Weights of a small GPT-style language model, trained from scratch on English Wikipedia: 394M tokens.
Each number is 128 + 24 x the weight over its row's rms, rounded and kept within 0 to 255. Layers, rows and columns count from 0. Numbers have three digits each. The size before them is the row's rms in percent of the matrix's.

# layer 16 attention query, 320x320, rms 0.104, rows 0-102, columns 200-239
087:121104113142117176133156122108125166166137151132168121119153104103137137143136149106130181076156129102131145104131123150
087:102125124100153092124102125157098116108148122123090116141130172141138134145111170108128095156074108138073137153126118140
065:111146105117151118115112136139130120114146113109112125113098188162139140143122209132133107146099118099106126142114108115
067:138161109087129141091150119153110119110141122101077145145145146197150121158129164155150103171090125119115116140117104141
110:159093129101086151131158154105143094131155116151125114113120134096112133104162096136107171111136099148140119142089136154
080:144142081115148135124137105142106169107135139081107121088076182085105146149127138132169087179133109090094099155134120101
105:128138128108164118142119110152125176163121114120109154089118139096146144112116151144148134118117142102144151121166149138
096:114048125154185103104115096110165148161119174151134157180125142155145133112103138106075090131143141135124124119178112121
080:137125104118125124101162093144110158087135128142141105131108097134123123087127153154119101188107120110117139130132142130
092:096128130154129093111102126090133095122099085111144116121126165129122124115149160144116153111163142120105080114150164111
088:137092108094110104164113150153097091132148076140127103106133116117143118177123098163153108118107127150116122092121122104
074:116144161114121116115104147106132150133145108155154116114144112105110174150113118106156157130125116142137099148119120085
097:164135129148108122179120144132088153126097144164148093176109081118117139122118099130145093128135128197140092117133116125
083:146129133164125149113131114131101134136102085111137148149131077155124114160139157131119133161097115126155098125117185060
089:154124115152161143182107116199111107155122095119095168138094138164132086130089121142139109164147135122146115121129118147
095:125122146129114172134160161154143134135160128126106115120157100117108107183160107145125143093127099087153143169112111087
093:120161113120135135132127138143101126106123169120139147121144162081109181107124122099180100123091156116093123133125134174
095:120116145173122124112129093145124112119105119140130119163115117168151116102124168141162144153107138119118097083095147089
099:141137098085154156118168126126128085123121137129151153174158171145131087104122175125150148125114145130146132113119154121
100:127105153110086123134110152167089090131197056130145168141126149130127121132155174131133105139121176153135091135154112123
096:138145165142118136137151126091105099101094107102153113133141173144083134122133122164149155151073137134100142147105137118
092:124150124087149137118135117137093125125130107124124124106096113107117118110090100096142149152148094095152139097124151158
104:118106120115119133133137112131133101144147137179119122162137118169111102147162119141184122113095156143128068177092178123
101:107137145165142089089147148102106097119125138114120129127127150154087100144118152095115172120115097161112116174141148109
091:141146149166097161115108109130079132129141097136079104164141093153127130135121152111088100161155086123125121175142145128
102:146170148136108140128114129133113110122137132123109155134148162128136139100131113123121102134118128144065158164112107167
099:118122113077140126141157101130136162115148098121148136151122134160108140157144141140073093159097138142128112112120095103
092:127105094078148113143145107114135104140121121116094122095146138096105090131138078129128109147156146137107131084140087142
097:126104151131148124148147139112110123113102116109149111103114151102154127163132122128107140114144138102151114080079149106
097:144122130128110084091097110115117072130161159080090083109120151128083113111138108124148113121147125135092145118162115128
098:126131100124134118140161144140109126110109141119171060147129157094090137143114108165179164166119121100114193105122143110
098:164090124102160139107144152107118134114140153128144089108131139149132159177130105123126115155135115098149152158118139135
077:142143132169129166121147138083145173135122141109208125104088140121087146146168104124144142111179129107197120143148133113
074:135082120124102164090179140130147133109180115151134100138157117117145103130127177153110161097111114047130128120127143166
069:139095127169077157115124139125138175132125133133185122135124124091124134123172097153113166094172102100161168134130158138
075:138115117134130194130121149111150150120113165134144106120091197132165136124161101129143154110153130080137132156091137109
091:125093141149141134120113108101128123128111143149088180172145114138119115124150102143128162112126165141116123134142093128
082:113109136121085141133123131126105140135118117100156133103133147117109148118156122143146181110119116144162125152099165157
097:153162165090098137095124119127100097135104127143126103111121099104121132143117140117158117173102163177126179107108143148
094:161163091117145127148141095164143144138152126126155112131119171135116163134152117104163137153080094126108159139170134127
084:126157105078094145131151164102141106102121165116135079153074115129114155133137143153147128156150106110145120123092152112
084:074121170126110122104119192140122077133149126077147114085154156130124159158085145152114176113105123108136126143127115105
098:145124108139147128120147149126087133148085122100110133130131067150136155176121091119157086088136128140100091115118113112
069:106164159134096079096091148115120122134106060151102168072155108115168136115100127114098139099127150155132112134158152161
091:148095122151137145068128089132169136147120092127167174113147163124130115121128137111113103087158143108146126109164094172
084:165131117165142147138158140136154169135085152118156123131119113094095129107180106111113122158149087085138163172140116135
072:125114124118152154140154134164094138097139126086142098148091159137136094136143144145144115140105118133136115107123149097
085:118172124137129156168089125143137112125161137082129138122139100125138103153090128096157095096104156144099099129154120142
098:143090119158170146119080142127119115079122177142116119163110121136127163088135117102142103181173138066131152154110094142
096:097125143149129109129125138117089133095139128077143104160101160126138134126112154131120132134122108132117105160162148080
098:124077114147147135132192094155148140096122136104131101137132124142153134144145110143172160171112144097139137119141120115
091:125156119111138117126120177139147099101111166122110138129130129117150152098151112080141098118137141128143110114134113140
094:125104136100181113137124149101127108101102142144114132103141154103098154133115122115120124127122128103135105123142165161
097:168133125150111099107074145109155069153144175138098162123113084141144102174138128150158128092147102099145115142132120146
091:119139136099118158126160106167105147116106075107105139103150159125151142136140157108149130125132108119147160191155137151
099:117113145152130079117107150120157116089105142129138100148096092154136130136138098143162158132120146098166141175172102142
097:129137132128134134149112156157147177145094158144126151115182133112109129139130103089145147138147156165135095119145161130
097:113137136150114154123116136131151166139140128129106172141118140131145129112170171102097107099104127132084119157070143133
101:165137138147158148141120108159129154123089119126125138149173154114165142129119143115108131114141122141130110137092111152
098:137130155139135111122123099160116143122150100141123102129087137171134097108137143125093129154094124107170112154155155112
101:160132151130154145105122142123146108111128174144074142107125146164124130176107115158158131125090150132128133173127151174
092:137143170158130081121090100148112126074133098131157102102110106168159141159146077140113117134132148088114080122154126109
098:083110116101121100169141119118158113096118092105132107149108144190132099167118125176086138072156139133113138092145132121
089:142123107135132152105121149153138121113149156151140124102123135149124102120137085136154115141116137093078107157107150160
113:121099142156142082111094131114150145134140161110122140154185134143151157116114124157093104116093123126119156091115117150
103:127100176122126111099111171117138129125088134136125116135185093155146152114107152178077107114121153155119155136119130170
090:143152099117122108126131147165121171140117092118142106098130150168111131150111123122114155149148116100149106083134126154
104:179156119101142121114159087138168135138099092137126112114129151156095096146089123109128116126131143128139116122154161141
096:153108116106131083112145128126145148155161096157114087107120105144132134144149135158137143135134146120167117115173172191
104:131131143137095129153125123141128138129133102140176120134134080112113160126149124125114133152180125141086134144116167125
097:094145156093139153138125104139133084135086136129166125144106137127155112103085138101105117090095114089091143127089099077
109:144134123129106144151137095148103173100118119138130132140112160115125131130136119130113125144131122152146101142156101104
103:111163128123119116110147123154117130079097132125155177129137158103147142166142095135111110144088089126102143118149090144
105:147113116134157129137135131179164119111167135134104112116078134133076100112131144113129158147140139129144115155126107098
093:124129114109090119177133116124143110180093127159107111124097136141132064136078140133125120124102144116155173099147117131
093:154123144165223124099150184090127105149131133116117129097153122110127146116121118128138088119142123116144133133096110168
102:166116137137101159146135124172152149123107129140133093118110150109136122116144136085126136107148118151128140116138109133
100:106091128140091123129120113144128104174141157120123133152165149122120114108132138110101138105160142151104164102070157105
109:139141104128089138147134123112164103097125115151119101101108113136118152113121124091151129134128155125164129152129120143
104:153133086140090144129108137145125159127147127145119099122175127116134115150125152147155190133154106098161139123162149161
112:123155135135080155106064112105095167125136107141133106092099146147116123104114127121126150151146150153137126120107155114
101:160135142139179131139120216130187166055143116117144144123135140116133157156142095144132144118106129126111137128135122138
112:055129158119122155067132108122123134109088098138129119141124118136126120125125126104120103138160153129129128112127156095
101:150122151156159121194151152159115159115140122146100121144125130083110155158158142120124129128062089117159106124140112150
116:162098118149180106129134144155149174163160148118082145159136098114137094131156147138145124110146118140142116141137092089
080:173144123135129168107102085069139114125127073083117153071126120144136105097101138118162126128166107134085098183132124142
106:125103107113122121112123169191146169089070138136129135167138136117123087119153119173130133090124159154135151112110142091
111:144140130116086118086134116123106106126149105115163169112160169095128087134109129141110111129174109111124119129150116138
106:140119125122120109150118085154148135127106126177162147142111105095124111158126147130099116146147170108156109109130122117
117:167147126145117138181112151129128164095139124120123129093124128086124096132168094145144131124126125145125091146146112142
101:127112108137125140110150139098073122149129111126151086117113171108114172129160132106155127173150124136149112119173141098
092:095129149121096089103136113138132133116099092104122135128109086162132079115118101104127146142126166149102128138092148115
115:130123151097155127116132099113117118150109112146123128152127139142133130118152094139070078172151163094164102109164138160
111:121106159117132137146093131160147182156150139151096128115149099132142116161140110147130131087142121131136112175178112173
108:105128109129114150140128114110135073136152136142143129158143125143124117119104144107101136159156133146121093116101147096
105:121090146119198113142143121109171115116138156161102132139086099150142121187079152117112111118147153117103085130105110103
102:132148143119097136173137086165147141112106088107154133156107139066167132111110143081155142124162130132097165111110144154
109:159113145102136133119123106157082088107100132137134151154138118123120143135160167114143140108136098108119127134153146144
097:131138106157132129160118101150126134132153133099146107101116131158109149112119119149106135132158127146120147145111128138
096:120107117115122114094121142132129113180124131096090132120085112145132115115150137161120107086137123142137120129174145176
096:100123117139140107168064164143141095140111113147172125122146151098102151110128128142112154134086145133092157096091141164
108:131144141149096173125124167123105153081081126141146101127115143139188128126133095123159155116132139108105101093101133132
096:130128135132132129141138122130144154109133109107097143137109175120155144146143107082153122140132082109127139095089138126
# layer 16 attention key, 320x320, rms 0.103, rows 0-102, columns 200-239
071:134109140117107129129113115156099121136116138125110130135151138068141114079126099118124141115153105180106145150131101136
064:151127065079140116111153095111130150105165105092114126093135128134154102119179116123162138086166119086110110144105104154
073:131109119124154058116118108115115113137152135118093133151164156129143126112148119142150173119150110144086132130117094143
084:107079113139144067155103147132108092109131132141111127140162133114110139135133131141136131112189044142136138148103112115
077:126118183186136124143103164150157144133112109135145149135129104130152146095130097148127151122163092147122121161135107142
056:099103153134174093104097140109149148114138150151138085140145122100107124089135129121144112147154137118118175138153113131
098:106122093160175084168172122142161129144099084134155100161114065112119114112123097120137109156126128140145167153145145127
086:114120107103114138134134112131157082128160157132117114160105140120100107114111165114138131166122161102148079080142120093
089:089122124144174159139154159151101070158090121161121099072134118149107128132105111116140191138127091116140093111124130136
097:103121121113128159108123102100116122125159106150146140137086149107094186079127124158111132137118134143155134091107128126
095:113117156178113144123152156099108111161100148155091118137142113175120148136125085146144169072153101134152133108119111115
097:144143065136108111151127131122111147126152100091140142145054127154129153126121139167125103103139133094131102098119135149
091:143131132117126129141143118142123130129156107113152104086091069107139114128098133124115153111117093132135158122095107168
087:114093134102115116140129092143132154149104151121149141157120119125128101121150136125105152118141133121105150128156070167
108:118157126098131160124140121148134128121136134140100090142176106155096181112135130119096109103124139183115153168165148110
076:123135129116083089108098110119112128098106144148182161106083147123121164128149083135115115171126131096109147152097126134
083:115155127119158114136160164088142102106110114130132142108126136129147121169139142119138111107126121093149137133143157099
068:109119148129126144112120115152164130147151144114102121159143093178135143083135131138130109160110150146127167112153106096
097:103144117121122110118135132117125136136124084137120071101128111103174120141113135132181120114123117138116150163067122156
100:154136123150159085136143167083122091121089089100145163114076140115133119150108114134151178136120130116164156159058134113
091:156143103116146168083172134123136131107101080131116119116153115105124088134147164129133100125089113114148160124101137140
091:170137109113147100145129167113177131145128137112159172125149129093149079124119112149119119141143115121131121157134131143
095:139131108119134093069076135143097183132148124142117098128115115153121121165135095087102137128149121108139138129146124181
098:145159124118138091107114154153143164069120196171118124121126099133150166120159138107168101128140149150132167122088132135
087:163100147115154150110100107106079140160136137130152125127101128113115128103141133089164150127110132116098124162130118101
098:169085157184142110129116090138175100109111116149149136118132132075113139126111152101131136120092112122120107133128140064
099:119112136162123149145107094057104157110119122105139077114123158140146168163101140130155176158149122153112131141114119149
090:152109124146066151097147124118140107114151115176093095159151139151126119119147082139142144126111106117135123162156102147
096:122143094139123100167118130074172142106165119126141141126128109129123124101132112192161153151122111158129164115162133166
097:147134106173126188145130116120136146108137169129142140140118140138066132112136123133155079134097139100162133114115107153
098:140155111122153147138150115114139126109117135129097128123133122163106089156103102106114115097108143176105122106120130146
102:124122116165128146185107141109070124151146111099107130170152144149117103132121151144115148123119136103088126109147124147
069:108129154145144119139154101150126113153162147132122120161160111173131126128121187125105118148116125154091132111129094118
069:115120121136121111162088128120093106127152131132105128143149153138115141103126097130118183103149112183062130132101114156
051:112127161148136128100107117150148101148115132109147160162112116139085117114066164128116136145111153145116131118129123144
047:099098164134119116127103124149159117161141158131130141133098048132115078076111174106152117123131133122121133125132121113
102:162081133115109117094137111146167128126149151125157121134103140080130123084134122085107128139106129138145126107114144092
099:098136134122125135155121145120145155124115125098129157105112120116102134110139120156129089199155132125167149078161186150
098:116127127138144112150118154141109146160113101100124144108150132148145111123152099134132157119157076126152108137129110157
082:125144112143136156141169155129143112118096098125110084130134132122129090160124118147148116142150139115142121121134122094
060:108145181124097124114157160150103166124126173092131140081129113100139164096132076140154160104114107172123160129122092195
063:124084137132118123173177155137090137127180122086156165161129117170123120128167202129142105155121126129123132108106114106
085:120123142102143141137115099119120152138144137107137118108143081110116117109082142121122132134135070122127139171171132154
040:123149124159131110150113134111073122123145131167141132146110139157125138128125152142151119168114120133133102141190170126
089:125098099107130137091103115091147093104137108119120111151141146117137109120146097093133112146105156086121129170126102102
063:146150156103103102117112146105132121088136118093127122127127154094141093144130130096089125129122149134080152136111114149
046:120100127078135121102098077100185121133092131084093138101141125073084150131163127106115159103113118141122146094099074117
085:144145108124111131122152134121191144117145138164126146142115139158119143133152119098114108127128172129110170127146092094
099:147114159159094130122166107132138091153144137128107120161121085165129105120093143157138112089073138141135127088108149092
104:164108125104158150169144115113103137094147112125138163147155131128079120134133183156108120173111138139119099147123133150
091:125140096129103113139074094164167128118158123170114093142134170158175117122167104134091130209114119143107139127106131133
087:113109122135143133096158097162109130150144178152101158143161133126142153117141124133146112130134168129138172133143101142
090:132175121134156146130136129103143138123083116206105148113087096146140117143135126166137103116145121112102132148189133166
091:098104120137104127118129114176117145107148162142126118153127104120124130064112118127123114127151145115146143172169136143
090:140135115131144138143118120118117148100133107139140148139159189122123128117139114080094138142144122139071099132106161119
100:145132150141122119117163123103085093121122137148112158155153141154120112141112132151094109167122134164120132108150124142
095:123134082087099107104141121127093122177168100112148143083131129118140118121143107118096142128175112139117070131127121169
094:110136139133170084095099120139154112135110120134140120119126116149143145121130169145154132118132122121136221113156130105
096:116171097113124153110123157137134117102141114173078108107125135130135148156104178119140145132133143132085120107170186100
100:157128103109111140170126137091124146142078142118134133124123132149138126153138114122141115147129133155133129165089123149
093:121137148139096119106125118131133115161123119141158149159170142102143115139167116131120100147108100116108144155147078107
088:140088133116093147136127115085131134157129115118132150167139135126107098081135164124132175137148125140136128142114121114
095:143160134187151115129145098118173109118115141104103085134148153131130154186121132100155121119071130170153095123127119114
090:126123131122149090116120108125137113136168046147144121121140145157117141099145114131085142139124110091119136108150152114
108:182131156130127144121116126132119106151112145113123114155116099165085090150107128084134170127146105107148147123125134162
099:144112097119132128127138092138109150154137125128120146147126144096117138124109158160151146114083153127156135135134139144
088:145143158123139102098101165141137081124154170145142123142120085150143150152121124123122147133151107095157140131148118093
094:128174172167154099114116189139104116096152135135149150133096160109156151132173115184081147130132132108140102192152127127
100:079089134114113140104158123119131128110123141151124132127142140114109132120096196102141162139127099127111120089146082114
109:083108108127156139134110122115168128125109129143096129120171167116130112131119116138183120120153112171139108160138090124
103:158116141125152101071152146146167108149150135128136133123081116123125134187150165142105097151147135100128121149182157122
103:115149134140100152182165170141166110123091154116132118096091103127160132142148124114144121113134113121175120139165111117
090:125141139126097140119153122145109148119127156125092132135076120120149136150105099086118123170132113147114150158161172139
110:110092123142175152115125162138166115092111124131125124115126147159162120107135134149112152120092105096116153125152107065
097:065109130094103149136182127152146171136123158130172111185112124191153117146090121166140109131148137157135139140108118170
111:128181123113108119114158117143108151094077129088143141100118112115115088124152120112125141131173198125115138127130107078
092:071144131112140136132116128129146118115142162128130118127145101177130113144142138121161147115132123125139115102122140107
113:073146151105103126168133133092132107162104126133137100149089126127189147131119125120159162130091141138132157118091106159
093:122113116116103146145152100142162101106131114152160120118136082194129127127155136117152115093143174121124119147123118093
086:081117119129116157117179177136167108123156096121114107146135166171161146162145117128115123168155131175121109116180135118
122:126081127127132112106123128128082112157138115103106185165133135121099128092146142133109084165089098136116119086084123098
092:134121166131104156169141161124136144124161140144112114140148124186155160144122131134100125145133124142119130111158142128
117:145171081145120145126116141112126102113102128084172098100135139106143122099135108133126172103088115120111141112109111066
092:104142147134155182159138144139136138105148092158127125149111130148157128150125099146103162140130140151149154159188147162
113:153133074117131153117138118148169113108178133144138105167117152085119080128121140106129159121160132150123143136143113133
091:131115114151186117104102108125168140104135111109134158110158155071081109140145119113152144117144120122116116128110120114
108:125136098127110157154139158134107111126122172147112107106118157129137152097108152109141148134116115121126139151131131121
114:137147101117188117108119119100111110129136117145148141131106132095112097115149117111172144105140158153130150129116157112
100:119157069140120167120137141114083124111140109163135140126106140111147125105142134135115133135155132133154112091164138145
113:146123122140133151146099102145142121116105145185115163124129149086118137163134109112138152120174165128146093162176137160
100:119139107135161104065112098118138102136131114121135176120117130132102127135152151128127150137151143115131103146138093097
094:132137178142111093151096131117127150143061148119137081160170085107123131154119157105160149076112152153159155157130122119
116:122174162126144124160130136123098176156095136129119149108119081127158106094143129160135099128103150109157089116105147118
108:135127133062142148136123124173102115114129098120114069120128159085137133156131103120114154124178114131139112117149117100
100:105143132152142131128091150124125114098130120105129122133139164108086135152127129075137103103119147128121110145097103093
106:179154127162141140122107179174124154123113128101158127118143116101133131141115134105117119142099125095122147083120087130
104:127134116132123112130142120128143108162105117146092138162162104113128111113126150128136154140120115146125130133144122137
101:107122087158132104091108127139179151064115103106130112145108158091140119109133130109085075137131136153075096120113119118
095:135103160130137096131150133134104121109130111138124137122160168160108140104135150148171169109124154114137117107105146160
103:086093171129124122105187144124154147106068099167125112112135139157102138141118137129156156147161171127147110146118114144
092:131124127200116186153202104101147123150108134100136147141115139153101070118110166111200089091162132131113159108086135116
102:148122085126071095163123124134096119103174120163149110089149153093131145105154121112088155137153131104107132145086142121
095:140138120128124122152129159140133157138087150121118134156138120157124172121162105135123145102162170124151125103147116110
# layer 16 attention value, 320x320, rms 0.115, rows 0-63, columns 200-239
111:169105085148130121129125173155155122109084105151153118099148155152092126147122112113127117120125151107139125133121096109
101:113134120091109091124135124173099134112129083120098144071137144146135144124078174147144115122103134148131160137153130124
100:171168120082118108116100132141098139108126138173134125156131112099123105108123105136166131118119113142149129112124118136
105:092160149103103114132148127155101156165162107125147167120107159120117116131094157150125151157091112126140116159118120147
112:147141089139145140142138123102140150094116139103137095125124131142146185127172076162164132121130124098140143124097172132
110:141104147147132148164142155103140106139096168169125143133139160126135120145127137120089138142125138169086162110142096132
101:081078131167154093164161147121146164125119098063099124128105130149142100138094138154131129130147120121110116105103125094
110:163160140162130150105117165099146159091101127115153112134151135093150122107141083142148103144121110112124101151085101130
100:103131103140091115140104121114121157120145112092147111112113155160131098123092207158096138127099152131124108142131126190
106:130087118120143171118111154114158116124101099069158112139149136154112135166112132086126129149124121095169108131122151108
107:139142121149125150110131141126112152122124145099154131088152094088121131126114136148132138137106158115162157170133115178
096:101146131135123099115148062131143123154110105112136159113138119131113104158147189143114154085141134105119133139108093169
102:153120143111147103080105153110130140139130125089087103148084115143150129150154079140124149142193111111116150128158179134
104:102107171125132147107109104115129172128119128128105162129128105109140137089108086130077087140154162122092115136160117163
104:086132138120133167120145121134120134150136141150146121122119144124110103123134118130124129142132130184127151112159128105
108:153111123133085111122087129128126112121150136097095127099142109122094113122078123141135174138098103110117128154113142153
105:128112146118129108101150123080126129158114112130141115151137138114152135141147163123119129133086172131181144143124111178
100:140112171096158129102137116104145140109137134117159119131099123134098124144126163126137164123089127111102126148155148140
105:118105135145132075111128148102157153181104117110100164104134123140134162120111136135103130148131102103114138108127159100
116:096152126157111144150129115186150085086152124146133136123149044120111080143110135126111132107156161090150125107110144087
103:113155129154132098146139138104064128158112097133111132162144127114144141113157174094136108120101132144126132122139099196
103:106124114101089145152120097087110151155148129116133162121131098109137180135151145153126127159167129093127096152138134163
118:134143123137133115086112101091166157108097080057118125064107113145164118070102137156142124140139110138134132131128148109
104:152147116107110120126119152109161120165169165096106157106095118097124133143138096108134122141162115101097151154100100130
102:122148142107117105131112112106129107178145117116103116137089069128135147185136074140119131125105095123112125150106153097
091:175103133154145114104128118158137114113099118110120087154092121127091146184137140137136119137117102124137147142181139170
116:083083083118140132142154078102157113144110110131120124121112125160174149096130128125126141133150102077119143111112132109
098:090127188153119110081145089148115163116100082158139117107106109140160132150133118162122124117103133156141168143136095128
094:145158109135146115107143091114182125128117143115101155095118166134176125114162097097131119109154067139143157121128107119
108:131116133159098109132142142061147135136151039081135133106082120160150147167097154150125161150172114110109094146126144149
106:125103118165127100119093134155105105152127144198122083112123135156104148146129124087123134100060072143124121134126142145
106:101125137146127127099092100130148158119080107111125117120169135139093092126123135103125135170124123092113156135147121148
110:112104133117161157161165130119100097158176154138121126138125138165135135144092141116111145130117129125103111124130116114
101:080139113084137120123126147167155110121120118155118184102113110176158178141120149124085126124149135134105094106101133149
116:190127122158149144146141144119117140166089135077131123169149168104102153133112132133108095163095085120138118105105149142
103:139125125139129116141145106140093112130139133123141128162138071099159138155136098130153181114089094103110172105128097078
106:152109145138114156180096162128154136132127149111156141129142178123113148077165136135143117148114155157091101124096125110
103:131187140119116129122155114165112108164111154144119170132100113107118144125151136135139077119080162121129159117127117149
113:119083086099096131126165124120151129156162082062138180064143131140174183088095163106161144109119143132099104143132106115
111:138124102122111135129122114123131095173108127115129124166129129113049152068149074116139116159136099152124143155109143114
105:113143138142136159130125146132116102110084138145121114131132157138086138140116135107116125107151162224091115111160097124
107:147134131125132129123102145125097102106110150166121103133124108135076101131164062156114098141150115140159143129156134137
111:197153110156101137095112133116090152132098134126146161175131159088108116112118096135127114164094080095156169131123133159
102:086150115125137137124101087125149147111105081171112138144143140123148133175214143116112106109128137146135110094106141136
107:177167100094171139136141121133151152154161091093144136098139147156109157199140135115116173115136146095094095131082141143
110:083143105157113140136163140166151131130156163153108197086135119103122104108124148126124137132117138136134127123101138087
105:100156127129124127112141086125117123118161117146124098144173113119131099110154152170156153135119140093153133146143119153
110:143108133168154095130137122153109144083096117121138090096163138150133120150113141094149125131105098094145175144173117127
104:100075107094097106092128105138117122124133100138107132111121134113127147099123127099166127098133172155169171156117126138
110:141147089174098112131135111157119112135120146130101128165157125105078091066107098152117162161086104104107131128139125070
100:105147105090145147120141104084080148142152120155122072138129146123150138155166130117150137103140140131151103145157114117
106:126116117116090148146177145123097131126127164129125147132168154093134143091185104121151185129109158100098183155111109090
107:132121111126143160144142170134162124133146127145137119124139126135183141156144117160121179132143183145117122124125136136
110:161128114123139144167129140183124079128153154132112129128134123130138104162116094126147167139081133067123154110131111111
104:126112101140135154145129129121144092129093090125136133137125135108070137117123094090148080149134107124144143136125156116
106:150124116134158140094129104117153130165090138110121131177137141110135138154120061145124114141085107102125175140112109143
110:096119088105127138130115134122090073096142122093105163092132159107105139156160155108092137136143107122140136113153138115
106:118129132136113122125135124090122162095116078083120098068095124137204101091135127119142108099142163125134150164147119111
113:108140168153129148099145136142088148096094140181107130142149154118099152146123136125125107146117138100161154152161094144
105:159147138133147129084136108126106109129094150171152110155147142134095135159138107088124135145114140108117192118131088097
099:102125139136102086135119125116147164154172092118167102137124120122114089134152135138140105080142077134134096158094138125
105:172113157159129125091165095142158131117085127138150145119157125102119134128118124099159086100123153107152173164178095149
103:144130109133124176116123145107091104108087120162123132157148141108091153103135076172156103159147171077165116112152153138
115:101137107142134099152131163132138132151187093082121131095106100170142159175107190096121156089104102100121114121110162141
# layer 16 attention output (transposed), 320x320, rms 0.114, rows 0-63, columns 200-239
112:125099110165119137145085145102073147116144091138152120131127139167133108117183105144181122125158172123176168141157137078
101:130137147136117109067138101137112107089134107107144161140149141108154106168117130130162145116114152125111115124129122143
099:177121136118126152108121122115144153112138105139121110137147141077118100143153120141151115098125133162177091154141110135
108:153154096097080115176133147152120152163159160152129153115133118134164136105125111126164103112112100138147125139115111155
115:108141130139144171132145137123107140131126152123106145155134132178098121164172091153140129116139117119083125075102150145
116:158117130169062112149164150149104125127125204157125091106092096104141130093088106122100112154110104146088137140174104163
100:123084141147085126186124115127125095155131155129115104095150147120114137078095114114121139133105092128138106164111128133
107:135153178129119154130149168119132185118118113152122137149112146116113112087145086136142131112149137128144104109157136135
103:097127129117103112120130145130113137141109122125114132116144085124107094163083156117126145117110134103144115119097123149
104:146085155113148120128099138110110108096181111129160149165145132123120116170126105100111085139158172101152177130111100124
104:170088120138133127129129108118111175176118132128149148116122128114094125155132113122114154142134114157168156101146153135
094:149155125125132173123139124128128096166093097109126124137153112163150132142113180103124134101078135117152115100089114115
103:142118122130148105158083148112106119118108110094119105125120132105156115121157096120167144120132123125112136134113156155
108:140166123108115152150123150119133135114124112144119135103142121123124115120101103107128133081146111146109119145116078136
104:097148155155092091154147125137121143107150139104127128138106114147121143101138117134128124106154124139085119114139126171
114:072130109140138163140135119152131122134147138133128136137112115130121127101098104142121099136135168145081148153092157111
100:136143131114083133129112090068138140108113133157163118113115136097153118141111132162177128108072114113134144118132120118
099:135157143066153138133140116129120111099126055128136159106143137080115144130112145128106110126070120080122155134127152151
100:143142111141140109148112105075154126145134128174126106097118155133133106147127132147104134122118140130152135138141098134
118:144107118142138101106112137166148118146143103131143130156099108127110081151132175097113131127143120107124140143128098085
106:090144115074123140155136180132138127168140109136127157086134134113117177120137191103138162137095121063138152121120111133
108:133152103109076161147143127165121169140147152144124125146146141133106131112103127154135128170129117115062095130130113154
113:124162103082133136149118101096114135135144058113115131107124152128166102110097147113140171097125135169151149118086167108
111:098128143133151146146120136100122122139182158151119157159117090120099155112108089142120111113115106112111122162139115139
100:107170130095145093155115126144090101118109111132146113180124098199135104175129087107143139139117077160139084149111146094
097:128127115132148115108138118130164118152077134132161101129115058144161151142138128141189115084110151086120171186157109143
117:085141092132114160143130134119120144075077100121142120116110138161104169115166140118117142135096110128085129140103123117
104:130078125140143148072148129148117180134080097113096110139139170152157122127112126123168107159121146150113142081115103133
099:163135108148077127090157088128075147136143111158156168173137133169090138104123135114183113111120097150150116104107126146
111:153105171146125099123138150104109133144151122146087154105104115161124135166094116108153107144120115126121103124134135105
107:108131143170137121146162144119135120111126167135146132113177142088140155114152168130140129096088125113136125118146177104
101:108159122107144211142094122117163127074104136073133114103142131099133103167155142118128115151134111116102114127130103092
116:122141111172135155117157108109156100119173184121100114111107077112136154153129102114109148132108117108117131144123118134
099:122126145109098145093173165172127121112111123146099097158123137085154167139122160126144135135113116117117119125079141162
107:162111146097141134174137141133104117148145125138147122110144142182120125158104119129145110181089123104134110058151112130
104:136132101121105079111162146118125118149118127126129136140132147128140162198179108122128190146100144147121163141151126131
112:158132134113132121170113118125134089138124142145122165110150155070056092147140121159128165098147139164116087110134168120
103:086181117149146144089088127125105109169088143140117175118100111117105139112129124127127109112154156133132119121157120119
115:131108119134132139089188110146136126175126090162142151140126126129093131099101125123094146066163121153115102145169093148
112:166134087142151151144093106145089101183135142123112162120086122164078147120109078112140133136162119145116153158102153108
108:121100162152098152111121110121131116160133163148159148122124140158108182102121119125146123135145147155108102084109095087
104:098116128101116092133067116109122115122178131113142147104106091151110131133158120151106144121167138176128134140087141114
104:155165122134138153105123120077081132123127116138110220148131111133130151176137133127106080170129121129147146068153122146
103:171131102122134101107150126122148124098131159131142146099132121201162135150155125167143116097145126114187138107132132140
108:158143143135190136134145115136121124147112124132134083101122140129105086117169123103118147078152140125147128150139129121
106:144167152172128125135139121148159170143169146144144135141135124104089093128107140130113082150131117116087136129118136108
106:135130154110149129097132086114102075136110114123129113151151149119145111119145118132183148149096145096164113137093168130
113:138114107134132138090096142102149108108125100061101126162099140176144144129148145152133159122129093118142140135118144108
103:116120136135135125127102107138118123069171101126177093102093137192142152092136121121111133115114142157144151126166104125
105:145129102162063085136088124164127131114107141145159106127112085125106152135140101109096166161108143122115142123108147120
098:065122191087142126149145106062127111125144174147171118152159095137134107084128123134129131129170120146106146129120138109
105:111161093126052148137135152146135184172119160149102147167106171135135157129178120128156153143095132104110136144108136089
105:145093154115109096121118119116161107163148149137116170108096121146133088119127091164137153169165141117134084162142133172
110:134127097148180104140115117110107094113121101129147159144164109073098077115124112169165135163111147055180148152076111148
108:153146098113141135122109179104134120139100118137142110114119099151086157091127127109139131153085135122115132207070137123
109:115122115081129122131102137141142146130122131128122142163148138054169156158139105130096104143116118115161179119134093151
115:110127120130113154114110142109119083103166110123146153164117116163142137126127090132126147128125125135173152108143132118
110:135143124129152147102131114102138137087149097127130141110121167141160133091103106109130166075118117157116112072140119088
113:092119148102156149136116139114130152160149126140131119105115117121145131099162133127127103157103143123127136110113110141
109:061153102132114142107150073085125145122141205142182128155145109145132140100137121158124123147106133124121176150134127134
100:123100174156129131165132109149114116132088107124157116117169157083114123102125131117138111091141135135119114136108135091
102:149134153144168151076172129130125102137151131122175101116104094164199131109141175104137113121078164096125158177156113095
101:105076150111135137132111109103116163091170131138110121154069063152154112107163078085110155159193151116149110149098171133
118:137147120110120132117127122153124119100128130149095149117148117180080148123106147110095135078114074125159127118128100121